Weights of a small transformer language model.
Architecture: LayerNorm before each block, rotary positions, no biases in attention or MLP, tied embeddings, normalized queries and keys, attention and MLP in parallel, exclusive self-attention, hashed n-gram embeddings, capped logits.
Each number is 128 + 24 x the weight over the matrix's rms, rounded and kept within 0 to 255. Layers, rows and columns count from 0. Numbers have three digits each.

# up: layer 7 MLP up, 1024x256, rms 0.165, rows 379-431, columns 0-127
# down: layer 7 MLP down (transposed), 1024x256, rms 0.261, rows 379-430, columns 0-127
up379:139069131106139107088107150112161153117098131131125140108140104152146124094133128115133152145168095149110158155100129143143118185133105099117103157124143132115159094146083164162093106133127104100126119133150148101129106152129184145154170146088082119095155122152155106121160168197128143115120078135131147126073115148125109180107124119144142161113138112130101108141130131097139132137155
down379:138187135101145131116106115156161159135163146176096100132141117074140097083137118151112143129142097100119135095095116136107134122125147098121148118163147143130085138109085143130145104174138122133088145176113132152142128134156180185074130076117079110113123136088155151093128162165125127173095137093157106182119115148109094102128122073138137113101145142126144105122172143146085104147124
up380:082141111134118144135111132124152151155154114128161122087137078149216128147141110191131123086124123164112123140136151097159093146133113096152145102154119128102103142126144153147122122127141129139134132140119132126161146140147134106161162139106126103149141155127120104154081125156138096128124091120110137150128112154108102106114151095144143125114084129095135116120100141171170134142124
down380:110138071127148149142146135156128135153142161159169116114131101144186154165157079133116131147081137116124138173120128119105125104131120104132131142121110140094159144116122117115113140077159111130130140136110113154137117123114072138143109155186139190109165147116107102174143187100120130133116138151155106178107137104155135091159142147133125133117153104089105173117082155133144138130165
up381:149155107142154120102134106154150147154096150115108161094108148106117147139151170115131136100136093177132155149137118129137083115088145160145081081153102124142131089120132106123146146115117138132142088139102114151117145125089127107164123111134093109119127186127157148135172118145081165143161176122157137077129140147095082123129126150122172107159092148189154134145115127125100065113132
down381:138158104167136122085130126096124136174156106083112104097131133122181121186081115148133155114144157090134079103159115151158098154113143166157071112121145114126152130125136124118119131086088137164140096116096150139099125132078109124165130132127180147121154143124140149149128115131121121066140114173148161119114100124099139169111099100120120114151148117136122139101107064107092159090116
up382:157149150139147127149140123135159162106116100080175123090159128113116130152154139135144134135146114138109180128161091154156154102118093155166155111120121139124139138116120142156135138138111112157127113092131119130162049128115092165146152114134098106118073047150136108062168151099115084130165153118120129147136119136127162116176128149080106164142146110058116116152146146136150098161102
down382:157135127108146114134141148134124132118119190104139149123151090085123079078112130109155152145153134124121150099154142130119116110122131113159132132124114166141119142170115111125154138165108135130147140113099122086143125099162103144127109124160114143140091105101100106079126126052125138142141073155107127136167048077156099144184129153098120142166121096129167116177147129131130111152128
up383:129113133148133131131158115148181135163154143166155185115170128129070135102096141096106088132095107130147101092110073108122147108118173119124145124101114162148125097136094125105114146117140131121116099125124153143123099124102158158130133117080133122122120138152130103122133168096130131119112170147101150168101122164139159114134148142124112127123097182139133081118111099144141123130197
down383:083144153132159099110134112110086136140143148127127119155126173141090093140114117095168119127118167089128132122111138096145169168148103137107122135117114166141194161119166172099131100166157141174104134119096091125132091131091150078127142131142137118133103144120122123133133102129138110115097128111098164117080123137130099122141119134144138126164150117118143146146165166104102134129124
up384:103099169119159113130135155151123125131156100116152133134165159063139102124125170101126146111111124159110142160109088107170166156143134166131116128143098133088113095091133123103167141109155132080129151092154128181114130119158127120141057142165106122166148137092133091155129174131171110108132144163123087107142152100109068142134111137105076189130077188121095103125168157085121128125137
down384:129124153104121107171093158127101147130147159124118081089192080098148077103141148122106132138133104127163152146150141129124151142110183101132141153157116135129113113140083123120162161170124136119117130118160120116164161123096138146143110164084123149140156113145106128160101158088117121123126115140160102133134205151122132152102132096109047128143076114145120151098133165068122168131171
up385:131121152161093146122106145129177154169130130176136141123140141125103163127128171131102110124134115173180142156114161116127141048171085149153150164142108140120166124149104115168152119117103128125141097134113156109166144144135124098111155151136123164123144112146075151069111143085135078121122086127136133100139174106151102162142106127130133163136096120136129160117159111156158104143150
down385:104112106163137112105147084130112135175123159127136142143117084132184160109147119131109138096115108112144117104106178152147129096138090126136184143110155146085122134151100150162109101106097106121158143094076124135094073128140096106113115127133126098103146104101086084124158097133136155111127149150160105145161159081130175128117151135094122171110135151148112131114087100133117149132122
up386:165130138114154141102155122102149148105138139171139138148157145153124110100109104174125119147156121166090138093146110137158141136139130134159156117130156136126142124151154186088119135140123122152157095135110144109148120125153110141124126110125114079103109106109126127122138093121127114137130127150117158161128117148104143110135079130119104150082101144104140092179109133111148109099157
down386:091154132151159157116099119144136140122149215185104120113112115135138131158113146138154143143117131143112158137141128163074097110111110120098103136165138102147153148143134153103168145145114173100110104115081135127145123081086115126106084081115147104145085129121098139152136120154150142130112128192101110116117146129110144133145092126197107165147125121172123120102142123086147160120116
up387:155141173085134112115104082137114161124119134137146117142166138124124165128159170100123123102114187156131150120124135093119146121115137117165125114103153178116131137098116129130145118169113128121136135090165121133134082171085162114145095148108133163103129149130140135125106107123122117110083162132107134151123110133128155120160107121130080148133150113161101129128146116141135104096114
down387:137116112138116127141159147144134122115111192126114075131144164103123117169141102142140094151127144093148118135128122097120112099146117135180102168065157111072129126089156130105143145141170132139128181134088144138110161149151131136109121119139125135070100133112121077195118123093149167150149139123135141107156114135142170111141155130114137095126121094131126109161087137126131116132153
up388:176167143124135176114144112138168137089125112106118114154100108150134125121144078144101105117134087157131132132117150172145123145113165153148109093093149119142176148105117100118139122117091071107096144128188175138126156088161162126133110099107113168163098104133099089133122151145101149151104107122144092107122090130143118160112127105112137176068132084124175078126147137131104138178095
down388:133152101176128147135164154124170110088155104115082046074121129053105113107121169097178117119116144160123155139141135132122137120092154142104131151140150108146105124105159152174107144131117160169156138158131122127158134131123112120115126102154112144136115105135136148088111109109119165131201094157122111139124098163118166116097094085115091108123133088142138098135123106141166132167097
up389:119078137128116129146117117164126104106135150160131142151120140094123095152138130128159120135131113141102154149128136178148094112162128144112093101086158132121096137085154113145106141122151105079132122155132127142108147158191109099166116130153140172111152135117106147100124144114146118137177155109174149148149101112094149135147137130117116143106177136129112120141108128138142139139124
down389:143119153118155146084075105153110078110125000132126123134128132130107162112116137125171136121125163177104097115107145137126181152143129138098165125138147125123138162142102131063168160107120108141136110143128159118135192117111121077135101142132098105138092129148173117127123135163116136139131125104111147162074160092112124146114120113153144140096152131151123099124123105143138112142134
up390:093133099168108158121116097137164132132119138127150118107121101132128113101146116124131164169097091105117131137122126109151137129163128148143109116154147137178072116129117141135119125109126129180131124111115107105140125086119138097112149161110131118123179117175151115126128128112082174124103148133146070129114141140147153133140109113139072136156110168139134111146096139147115142153095
down390:086134082135171138084114149097154139106087115117133126125100148148147159109112126120128146166129164116180124126156113179132149148158133110149134127135123103151098089114091130112167106154111114115126123118099118142146162121116127139148117089127114153146112120121128082097132122143149182148136137153106105119091143145161080164084118094127089136122132113167133156105086135109189144112136
up391:119105117127134161140116121161110112149131146124129132142162129140130112096111087151125192121117126119124151123145112104094122119128155129144161106143110090145153135104107155114106123133135148103134112120166103095085110100133160104097168158100104135123142138161113069127087120115118109152140169121118122127144117081192134143110114136140117148136106150149097159127129141085110117152117
down391:091128107134133137107131121132094166108125153094118107132121164153168129146126086153147189156078145128107135125140107133112133205097117130121172118130101108145120097120127156120128159114091155125112137134097159119109131138110143143155128128131118129142095179138145125129075111140171113117111129111175075117146140090133133131121154094133121142142121098172114165134141134133110114177154
up392:144123104119177123094124122170146151116155138157106139145102112103132092122134143154124116116145131153123099148139108112141137096151131116135099125135124069137096096139126145124136149116169149111135128162160110135143163161159149104134135151102134141126141182161148087153107115145139035125124123152132136100122102119163111153145132156123096123154113123080146136145131150101150084113149
down392:124122149132118121119103118132148149104146098139145127123155135143153108127084155118135141129118136112119160123147084104137149179105103141120149108118119140097098162086137106158086128165198125077138130148115127119106092138158152152117105143099133117156121153149168091170174140162145107168142124079112164141121118129112139122116116124142139158132163065134133153135158165141099103112151
up393:133115136104095094130131129082159124148141126104114130109141109103106072122120116115116055168140098118098103162118130163081159117087132115141118106110117120123142101136086156126106115140128125145122148135179143097112147141163161125146154130148075091136156154146130107153137137157113108115151140134100114159126200093126137149131141121112113097079140124111160141109157151139124116076138
down393:151088142109179116144119097140084149130152133118137130134113090157118097122142143097167062115116118167084137140156108124205125158102130161136126130124133085087128085152127083100108124111124168110116146127153191113107112164160104141113151124160134137088119116136155144093154114135080086140094087090161171152144129109120075106115142104127157076159153108127163131145156147122121126137129
up394:133112162157065108112095147129142130122120150143130120143147107185170117111190157142082132116100094155138129127157171111084158125129127118111150108105117121134117113124179110103108111122165096131126095124130114116119138125134125106106110114112149136140149138127131138149146104120126149107076161069128096144136102154169142167136096125177114108090176140111130139147113163110150093166149
down394:113107111131108126140086130100187168095126176145105121124149128114140108101136135142187125142134082178111148127118160121127130122110086119114099118113130136135111102127196114128162163129134110116098182120121112113115077122153140166156152120117135140139118140178115148158160114165133128162129137110065118119166124129139112121079106121121107152154133131111130121133122115168084167095137
up395:107134125131128149129171138111119106122126123120172138125145127160137119107117173126149133113116124122129132095122106125127104101134125103141100140147183141121122112167129154095146114148111085146126101053089137136099161118129136154115139101118139165096121087181150143125177119095122130125099154121133182134127105141139137150157129124145160095090120140137161139160140159145142148147118
down395:151152138098143156161137119106074099170102115113110119126130129124143137100119088143150120109127128116172104108116136119152141143110105117098158143125125123152122083133138159130126189106129118097114188122070103124122135143102114085073129107121112147169166082129107122108114109126119111148094128169129116130155132145144164135203156144082094156090102117091143137174104147109128170138126
up396:155138160106145131127116131151108141119134122161113078113110066087175183142155137127124113173151109194121119148128118117146139114139123137136126093140124151133153122135131171132190132152122082123140118159108108135126136162100158161129170119114132103164135120105120138086100134170077119124156121117174085104150145164094106148151174094118141164112116138115150098147134072165115065129142
down396:111112150121150126111136117142133062154115116062148160128135105165139127139131132128125134099125102128143105111111186145110114116157107093161124113107094145131146106129116142151122150136147104142105122102134091110142084101117087138115131131136099126158139098133104144138144109122135124140132148111103131140144093106161185158109124122095159161155112144132107112160179143137146116093131
up397:102102136158101136108100129154101148082126076141149127161135078160111124127120136112115117103098143129156138141132096190082112135116126126106162148168194129105127125123109144114179156162124124157095086080115190163198143131125050155115101154156135132160119136107139151116136132088141152120169153139141177118109151142155139098143106121092155101118134169141112131101123148140097111127107
down397:167132184160103130181160086110097128089135075126147131188114133116134160109114152147121132106107077172086118139133102131122128113119134129116118091097158100114124163100124181154136143135118137156096164133131109125155170132098159146135109095126141093108105135147129076089172117126097145163113109134116106112131111140172174103124107122130135112122146152171136122097134163100120123124160
up398:142143120139106144108141118145111113137106098125129155141086097111117124115091177128112127160167164125120125110071094126077111123091125108167162111057109128134072164142125106144137139147110096160200111122122105092133095129119112133120114179125126141151140119104158144113118185141111097133117105117098108116163118162131141160114167089131115123133113164168159155141152139160128143120127
down398:131117155116107110084133128106123144141155164149090112104133108171132110168128156105135135119147150116110133107114122091139110157146148112128124144111139103142063151127089166108124103134116098119161145123087109168155070086131113070155144087122177088114144134139114111080171181101084129149169111162121142107113150125087138136115140120146129143146148179146113133123125138136078158126140
up399:115105122143121140159182134126136150154144167127132171107155117118138088118088073130109123142102145147141151083163138104136088153114173139101083140163136100117090147144158101104135114185159121139146122124097139165113150123130105128112132089118127132120157170146153154149085158112098146126091136099138096141112165128159152112147174162144147165140118128089095113115125098142123144141148
down399:128176150111128131173119140110130131129120102132141136135153099162130133161132127116105121127153093127098175127150152130130148161111127138102110132120138108104126122126127174127144109139106138124137124123124136134089125145139115158080101122116109124120115165144120154132126077163107128181129118116114207111108087093091148123166117127136130177113142101114163114109147137142089130121141
up400:079115095072126161105143150145139155100135144104180129106153154107114118086081097139111126137146150109144117128118128139174147129115145177105142123161148130096158134116096101159128134118090103163159149133115154117131098116101140149167108121141138156099152127111125131106120121133110111122130099116096126189147110173102093118116106122160111144184150159113156125157146104118135163131161
down400:110117100103148176129130150173127085166150025124143105159135136106161142119135103147102138142123094099130138145133152150138140120120113114126147160099133107143111166122142107113149174101149150124139125173116112125138114120115159141139155136115150124122124103137139138160156132148129139128143133119124118093115111128128184101099111121136159156129083159177137122072125102115096141125146
up401:124108123132136129116135170112113094154135161133130132109110098126123134163080128118161166101140147098149164161119119109121089141120128135156086095137156138196099109120138147130132148156139191139107102124133177113139073152156095138112095132136098103133116118106153132123087113148148127121141183179153186098139100126138098137133117123131087131140141076162123121188127071132147153102089
down401:157132094139133162142125092157106124134169136145131076154110095124135080146142095128197105094135100141098115129134108100125104148137103132143110139126096166144142113116118150146161142137128138106150137135076099182140090122144107109092145128103143111162130135140136135161097114103168124151125129127133054158120103119131108117159132092125111146145086156142128133153113070121120167117130
up402:103162086130112150106108130147133129115105131106181113146167149087151142139085153148118156121096061133110091186122114107144143117140123145125120075127098157118115107112119131127150096083097105175103153176140127117144109132096131089140165130115141148110100129093102098158129109139120120159137115075154099105110169204133135103129163087101055171156133125148157148121110167096135127148103
down402:154157126164122125149144142144052129133076141108139200109110126126136158108107141164154130159114099122105139156131148124109106103117153152121151104144129141111110114131083103156142138116100200131109160122105127091146135135128086103129128121125113095125144140140123083122098127133126120167093122105174124147117145132125117107111118100128098149145153112148156139122150110119119139100170
up403:108153118151102130120183135140134087095142107109063180119150133105099127167116134112100122104114147154146092140148138108138109168156162132123137089169116117138091120128170116107125050132174142134103118139149124151120136112146146128087171157132113121103128130154141140152087127151119159133158085126113127116132136090133072127120081146145160144133116101127122113103138147153143125137089
down403:169145122123082123100149165128145102144180142108113125196146114135107131145155117142125098124152115120128111125120140088138096131112118132116138123079067117130171131122167093138106158132089133188168148134114114119156161126150122119138114170140182122130146149151108113085117113116164117143097163118155157084120088093113135127123103156131109079111162130135099145107105176149107124107132
up404:157126093152183161163103106130142129173163114132138152145142113136149130141117110164126100115161143157148155153132129125129124148099147130124142096079131139130113119080123160120131127119120135112142112119124168137073110146138135112127110159140113118143095127122153109111132100137126122135143122113099155197147121134166091147111125171147120132125143130114186143097148110130121180130122
down404:141107106101136107114136123156137111110096170127122118141138151126123146110130122150140117172095128142138147145152139111135134142096148129108184062137131131145152103123077123120166105143119157097083126109144182130131102111140097161141113116122114142136127166127145154145153132129143109119139107149142160124119118131038153129122118151121128107091107158107151137180143111114132111136163
up405:152102133172125132134168115151124095102105089141125124137151079210154145120142137144076154152160133131093121160135131155101103136090138132125077113140113104113124140147125127152155153114119138124139087152143120125134125112192136115118100183125137126108126100100128062157112151123149119100167133144137118167115110151111099085105124120157158160126116131127142147149114128130095114148152
down405:103084137114120110128177116137132073162120084142097130112122107123164166110141142143127140134137113137163176140133131136133096124123111116101158113122144151105148152125088132125128093088086121113112126129160132130130146129153160096160132129159159138142122108127112103134141113119107105126143173139167117183100121095124107149147110137154139144107153153108124109120122134162149118125144
up406:117118118086116150144136122166144155120156151144144121123128116147121140125082157145140130102101136133121113105088131123165131141128146087153077096099140115120092131177120104110153154174111142177106069138102161185099122194157138153165146138123106149064136138147131084181113144102116141091139116146086142131100098139086071148152124110126120139122070132141126151127136092104088131161130
down406:131068145082116136156127118126111096123188118144147068132150111129109117134134184119149141104083076162152109130119149154125123129120100150148082124119140166124137094103141091101125129123099166144109124131152174172145130123124132100121133120088104131131112136123118165117135115136126148108123100112105220125124071131138130145133140166116111145095096109122160110100142085136128148110145
up407:145110086141092095176169153164078147141134147127144158126135112109128131140121177127112120075168157170136122166117166086154120077109121156127086119118120134130118139117137168147099128144168164116137153123136145094087111127139124116108151109130078138139119118086119164129143157130174130070131099109147086123153112159119141113118113130142092142145133157111096142124112094149123159121105
down407:084155096103117115136133122165131116125144025120147147127148130143147098168134129120097125111114116150129108110136098112116139116169095119141062149155130130125115124140166139125084102110116165121124131103139117162105085157149111087136111167116114121142118126122096117113153113147115158105147118135137118150162161136091139144181147127123137143116105131114103163123109101174119137119110
up408:136160109110153109150121161133142156127121151146149181135126135082175142115127141134109130119135138113145168089108118159138092113132146092123112140135126108136144157147152130153102134144145099196122104129132097091100100142134108097120153139109120149107152109115144134125135154124140085101132121118138113113142150172130084102143100131151080115121159176103113111140135124122133116138136
down408:156154087132131131149114091132132114121133193110144155120108108144155132124168148115111090141117114135162130135112140130164151099139146094130130154151090108112115157135157125148117096124130107162127116163118145124126115100123109134145153148155151113122150108092125092122099182162135077109120132150164173151100104155175115137162082155117137148098143103104094128128163109117164147118136
up409:135137117096137132135112104124161113133103145129076121130093169137104107120163119133113138160147086137136147106135152126131118138127127133163125166140125113111087103074083112109180117086110145134109145150108127113132098120134083131127158156186128158159187113139120115142115128149120109124148167126151127084184142124140091144135118147109086117167068160107142128126123156154118104156113
down409:122163169120161159165108174159099143152142135066083153170128161175121103087130142143140190060153120151139148115123124111139130149127100094118115137081117138147084167110122115094087146150128134198154139133114147130146114139139133113104113069137136124112099118126097143103100136127132101149141138132154159135149132157130110139096103138126156128101145103143112125134097095154154100143106
up410:101113110110107103131139159155132142131129119114135125135100155141076119082131175150153085088163118143122146113161110167115112163132118161131139076169142139091119129164090146154151168126141110092150148079100146129140098133155098124126097203146165133133119165105143136111137114115147089111108134132110151146151130117134131148126117111123114135124101053108119130092182131122074109128119
down410:123096066141125095143158153150118144145106124093120134147135093150095122110164163125116136182147185137110124146088124143113141118156081135088146135141142126140138117145112081163125133103159144132104109149100104118167107117115135119091114138146155085159123109150122099090114132104134100139125093096147163116145129143126110105136111116106156114095153115078166153137155126109099119121172
up411:130149096169113098122125170128123125124131118131104158133125090121134168099131154162089172119123169129084119134135124138104204136151090090155170146157184170116122126143068141126123158069122060146116129133088116090136114150156064112166115152187167146125128112120126112106139147136118099139110133129130101135148157157128160131135133157126136152090137118151160132127162128164083135157104
down411:180110144125136135130121115124126113118117111086150157156117097141083145127109198161128144128131167116091134086171106139108131106071156075100135136154113123107132133146061133149098120066125162128145141132130121113082116131095128086162140114137094132113151157159104118116091111156153122145151102107144134118157149122148136107113129134100123117103105153144112097123136166162116146175125
up412:152115085165131139163099176142120140127103142098146127090132112083135102156123147118141130115154146090137109140132074131173137097085132111139149151167145141156135147169106109195162113130132132142118109086141166157139116132110109139097123095160116155118133149123114164104083127132139077137119156151110165120146169136132127123116157178137063124156109163129088110140147094111105134131137
down412:106136158107116131185124112160141150126117146189120112117116108136157117110106160099113099110143119130128148197130152116129140095133096146116151148131148153148133118157086152112139117128083086105126118134166153113123093082160133125137140112103103106123133116130117106152156110103161113117141098107105176128124176116126113137150157125125117132125128124152086130118165108153098141134131
up413:154141114125126115114093098098111161110101139121111134152147137119151075183134150161126160116137171127168131091140113172125139102117112141111086140113143106138142117147142115115142125144146140130119181144119104102109113135143135093131121139152140098089069141108139102182117130111134130162108112088187102154109150177153157140156147159156104085111115152062100138111127117116148104119125
down413:173134165116110105130115149128106138116110029092110137126151157115123103154125126155098139122091126124113148105081090103111129102097158158143153154169107128148114104130126098115139136133134126128143188154111134115120129106174073142157110108147120131094113109117156125165101158140165128153140108137110195116093146173139134144121147188142099103126157100103128156127143115117155150100114
up414:190135119087112125122110137131139090078128118089155154140164090133172151134130147127132114120128145130136142128163114157099147099139137112109137187098142132135161122174088147149129085108135091133176110133146149146109108152082129153096123098145165143121166126113133113163141145114136143108149117127110138133129137128115136140111140122129138111125093092107132124115105132134110107141106
down414:139152148132140147161141102139122076128136152107114147106104134168097103120140149123126119125167123121106146124094145147121147119155160142117118107143135139090079140148127143173144111122126145116159162143138141114139113100118159158110161106120105129139160137153092118122150112115120120142153116165116175124095105127122109105135090129161123151093113094140084155126129113124139132144164
up415:135154128144123157172107121111149130149142164100132130094097117131144147168115111129104115113106112095125132090124152113118158097161161136126142151154098075129127135113119165118126107152138145166144121129152176114120121094144121147092164106127131126131141126125125149160093077095135124134136080165126115133125084146150122130140129112141188118143110083182139154098126169089150143119160
down415:137135170112130051119111126128128133140125136101158108164096155105135161139109092173120168132118161080100105117149104119129169119137152126097125109114106132157154140145121112140139170102148137135132160117140090094145106157173113128113156111136102117107103136132077170173139127104149101095101143109119102111104154115121109169142124188104105116131145161132130162158131121165105114161151
up416:131098139155111112141132097144134097140099127163151141148147139102128109116122149149132148121128127101136121114148130123101112159116131109162114116127081131117136170142167133151128144154126131114096172107085154127120125118137113129134117116118144123131111115131125165171092129166122153114145139147159144145136128123123132168121126112152095112180145134105101130099122116149151109143151
down416:128137167117110123116117094144116160144124000115140092120120160139154115122151139141140166149153143131125113146136157130138130156110123119140142118136112134137132115155132138175138120144140126126123144128101139129095128117119135128151120119164163119124120108113117108124141156152132143151112121128130092117133124108124114111110123116139121137127181137119120134098139122105119146120101
up417:110121119181136152116129129134135111123102126120100104143188067140137166079157155117140082127109133123156176124096106127101147138129157097155161162123134084109151126137128139132125109136114158097096145144123106196114128153123147173164117143083089144097139126076126140126107117109132137104160117128117139150116121125152086107101160099097129131155113155089094147176126140109121131145121
down417:104113142144124140137126154169126155121137121113102096156133117089104130147051161114119093115078123149139136117123137067105186113121179116165166160137081126139134120159127100133132144152142140117124157104117107161082077160102117123123121071118134114113174176084097111133079111153194129107146091151110132117162174097117106138108109131135092134144124126126145157145145132157140122109121
up418:084125151129135155099108148082144102087138133133131114121161139108175108193143151075173152117140122178094145120121142055145136123115119136165154143109125163119110092081127108151093177100129135152096124135137131129141130102139165112123115160157110113127129121129115134130137142167172096140145146172146110133136145118119107187104145120124123113125113079132114173150142180123134124116152
down418:120152168116176144123191095087117176092149139080132159169134093103119127144110130108111136142156123171115069138109121131122137136136127138120128150107132153134121088157166167110164131136187082146147092143111182119132120111133156123101133167135094169142159110125117082119138129160146141131089171065156123136098164135117143149081146161150103137108130122137130102129135113108144107129068
up419:110123132138131142093144101181129110149107147159133123151126106101110126148140153121187129083096123146102085147119137165114153122153145143143188114144153126144110135103154100173128123120107135111122129108132118119194167131110143115150122141113135100114133126119179103137124084125139124098112147131135111125142132122140086110118119124165120123115133128090134170123145101145106126122157
down419:113202113117115128148143135128140133143132143110140108119131113115136092140134148149141096130127067168111096102154126156156141120182127094121132099085138129121088092137088111144158119133134149177147155126112093129167154128115120136107080158099140146153157125127212153126108093134157082099167092143148129132131133122130101160161116093133132135145157136144129137145122104123094071141145
up420:152112138115102123116133161120119135124167122118098142127121126136149153143119153171120162077086131107113133205143121143101122118126100131112177156130115084108131145104108156136101108129100133074140109145100161163114156118116101123105125176063138104090160163111079108136128120126206150123081153133152112183120153104129109146194095114114210166138120130120156155113129103127091114138124
down420:101123117096126095153103211140052083087117162107115154112102125125080191166169128123084152107137122139139096122141095112150145162093115104093134155109167125163141146149145179077133130122138190119139130106138140114121131095143121167093142122140161113129126109144094126142129131035095145134168159138168140128204134146131146120118133129133148121105158131147190117100141133151119035121131
up421:059158105129135104176120135106119154076080131117104131140165105142175128075154117157148144111127108117128152075149182116115146125122136129158158096100131125115086135122097167158151109128115150162141112114138136141108132148154139131115142134121097147095125169148133119156122158086149140157124109102121124155117117126139142114132116171121163127120161110132101089144134146160109146144129
down421:095132142177146157149168108103081110110124126181070147152071145132081150067128131116129098070123099105113147143120122077100116179113127135125133169086114136139124143141169139139125120133102162140190140133089118189112112148171119113180122161134135174146125127150146105152141103118144147093106131139118190106086095139143173117134148096129134084091124109173097146141109128102083152141144
up422:161107127156133114118143137170140133121142145117103149116088177112174118173154152153145114145124099128116135091151142096128123129069132163122160114136142100166127125120120110106161145131094146126111089189134132111108111112084123130110109108133114093091163169139110144093123157130183128098165142073178125104157179130142092115127107108139095140165112164117146102131131117119125108150113
down422:100094137155113089114147176146150110098146099116079106126135146102149132130102161116124142144113150156116145113135156159115171123127134131158153155114119127124178131111123121135093122141072151141134100129146116132117101139128124094182148111131089135116107110176111082134108133161126158133094078137187185109124140138109139131131149125118112119187082118133146108154146144088152078064136
up423:137103126125114094135085104166140116156113118131119143114137152180145137145113100180115127087115094152084100072150122137132131131169132128149106136151145140150164123163147097144142119183157098098130143092155092149124130166124112125156131136149120178155098164123136131128149090164105119131150127133129113170114184137175105136157123116121109114090068107117093082138161127160070127119115
down423:105138102103160160136118149139106164175152073137147103138071133133169086163093140134128139125158113104123117187112202098104152142128100099124107123110122163115136162128087124126126106132110081105101173129146112103127117157111140130111133127145145125133134090110146151148134107179146118130150140082123120097117158124121115118114088128153109139142118120076119135130118134187145153101128
up424:121179105111159076140163130091136071161076160146129100144126146141178145136146133129153130205140114135127155151123119176151127127111085154132147101105125129119121164110127164100110155112107139123148128141149086112130124124116063100090112145163118113114153130136121143106155108104117125148128133139136151157106117184134136129125154121126102093122131117124170148142121148144134134166098
down424:096141125075090144139135067107122098122098117142117140133158123117140125112128175138101154128131101129172104132139129153132125131158101137112112168110146167103141104114129127108084132098107131166131161115135098205129140119114146111074147122174119155151136122093139133128106146100121094130125139113114179102125154133125163155123133120118160178157098121152146133121134150124133143163068
up425:148124140152108137129125164125180144130155151152127149122149105142151101140134153136106151112120099112107160140133117150143174116125126153114146111145125084123100119098175107131107117145133160118135114116110123147119131138105146120123119138081150132066079140118116124146130124102162113117119143145138148104188078166143166125094135087084125105129102100130107140106104140170115116037132
down425:182086120113095122142147150130106144149148149137133130098114115086148116133154161086132126123163180168133149140121134111114140106119092125126125122128110135106117132139122063124108130158154159157126140125137116161106142133124122098101132148159072128106109081119098129145157160125099111142144126149090178096109106135108163134090119154100165115122160118116138147113123099189168134127136
up426:162145117157106153150143103082094139115140158138116107131156157185130120099164187126132111135077161167139119113106125142205155107114125179177104121111125090153171082122136115124153124108144172160125114143123150125116171134132119129135137181150148090157093133143145158140144125142075107109185128126120132130098097115155160102134130133158135160111143139103140111129094092139108127076122
down426:116142164132149101139161097076105079156134160098140146145121076125133197096166167086145126124097105124152132116121087101102141136124158175111134096140131131094113094112113115127116152156149112126091166163090143093127135153177111144148140082092111147133099121107106105098119095150129096128100145083154102075148166139143131109128129160107161118115143154104186125128135121154112110063140
up427:167148093103092124101100118145073149126149118105142109136082126149125125174095107139116118150128128182119138111130091139172138142127126117117110126142136137113143131154129110133148144132131108136134123093141163141149095125097124141143150125177132115151114128142161146113135128083070097117123134134099121132156114141144151156141101120091096132085104177078130188146125147149139141123130
down427:133107119112087129156103133113148143129140113104140162157095135136173183137147081132121160102109145112135137117107140111105137152161092163138063085160117130117136135079133164170170140129130105125144147136128122123133110105124133131118104141131132164130154145139134167132110111100139160108128125122143093123134092131139118113152136103188126105161197135155141155119100162139141132149135
up428:051134084105109128189132127136129134109121164127136115121149114090082132176142135148124152100117127123099134143137112133131118168150144139119137147164113108153116108116114137132135134103162163134116112155153113118147128171098128133135151110081123147108141125117138133170106114127131087100134138157128141154178114111104127123172108163094124144129180125145087156137132125117132125122075
down428:128153145135157156128167142126178089122082151122133100092132129120111131153110143108121137183106135102130126135135100103135083130146104116119122080179127109119146127150132133098141111137175128135143154142114119129113112154076137110101120154089060149075140151093121142165141098169121126124187129161107183088116112081161105126108089150146100138097146095169073151138145118075122133120162
up429:180133175127107059098127101146152127119120140126147160141149126119083110152118153136151120149125120140131160122143108134167107124167134140070134125069116068136113146121119142113152127119160119115105054125145141136136114175095144110129109170104174091159149122073100102119174132131160137129111098143102169111127117148103144149133131084100151139111154128082144119099093078169136114109109
down429:159079091174160135090143092113137110161149139119136152147142124159080123071078095103143151124098139114092142133128149136131123163152126117113159136138131142145129107179096132137166074129125113145133088113102122110162102135112119107157134111101187117144134144105137106150118155131165130178142143145162163117104113093159142171146166115134138122169101140127155086133118120128161106124114
up430:118077138196182120092133118138135142128135143098114120191109150137139153139126137124085129112128131151118155079114118113131155146127155109132083126110107104107123140158111146110097098147140127125149143140122091150095172105106122180144105156138153139148125100117129184104116171120153112140103194166120065128131119138144076141143141125189091128137094118150080115117128129100124126109159
down430:128132127185139091105121161105117126107113194079130124135117138104115134098145146135112172126134113138097117124136132085112116135104128133157128091131123140092136148141098127120141160135094115082161161156180135134091112149124152127157145112166129136126140115104141117131106109123124159085107140136123160140124149110126127119110112127126101093093148091125103119113148120165114105203147
up431:151138164109056180164147124151106151182145120095097119164149112116102121100116141110094081114173067127178138121120121159134121146135096157127090100119092129153137148204145142159100150093110119155129142114123139173131095126082149103157074098134166104164105122100164115115133130161160151142114158144139105126111129130124156113131128069112083139118151110118122137113136146154136121178122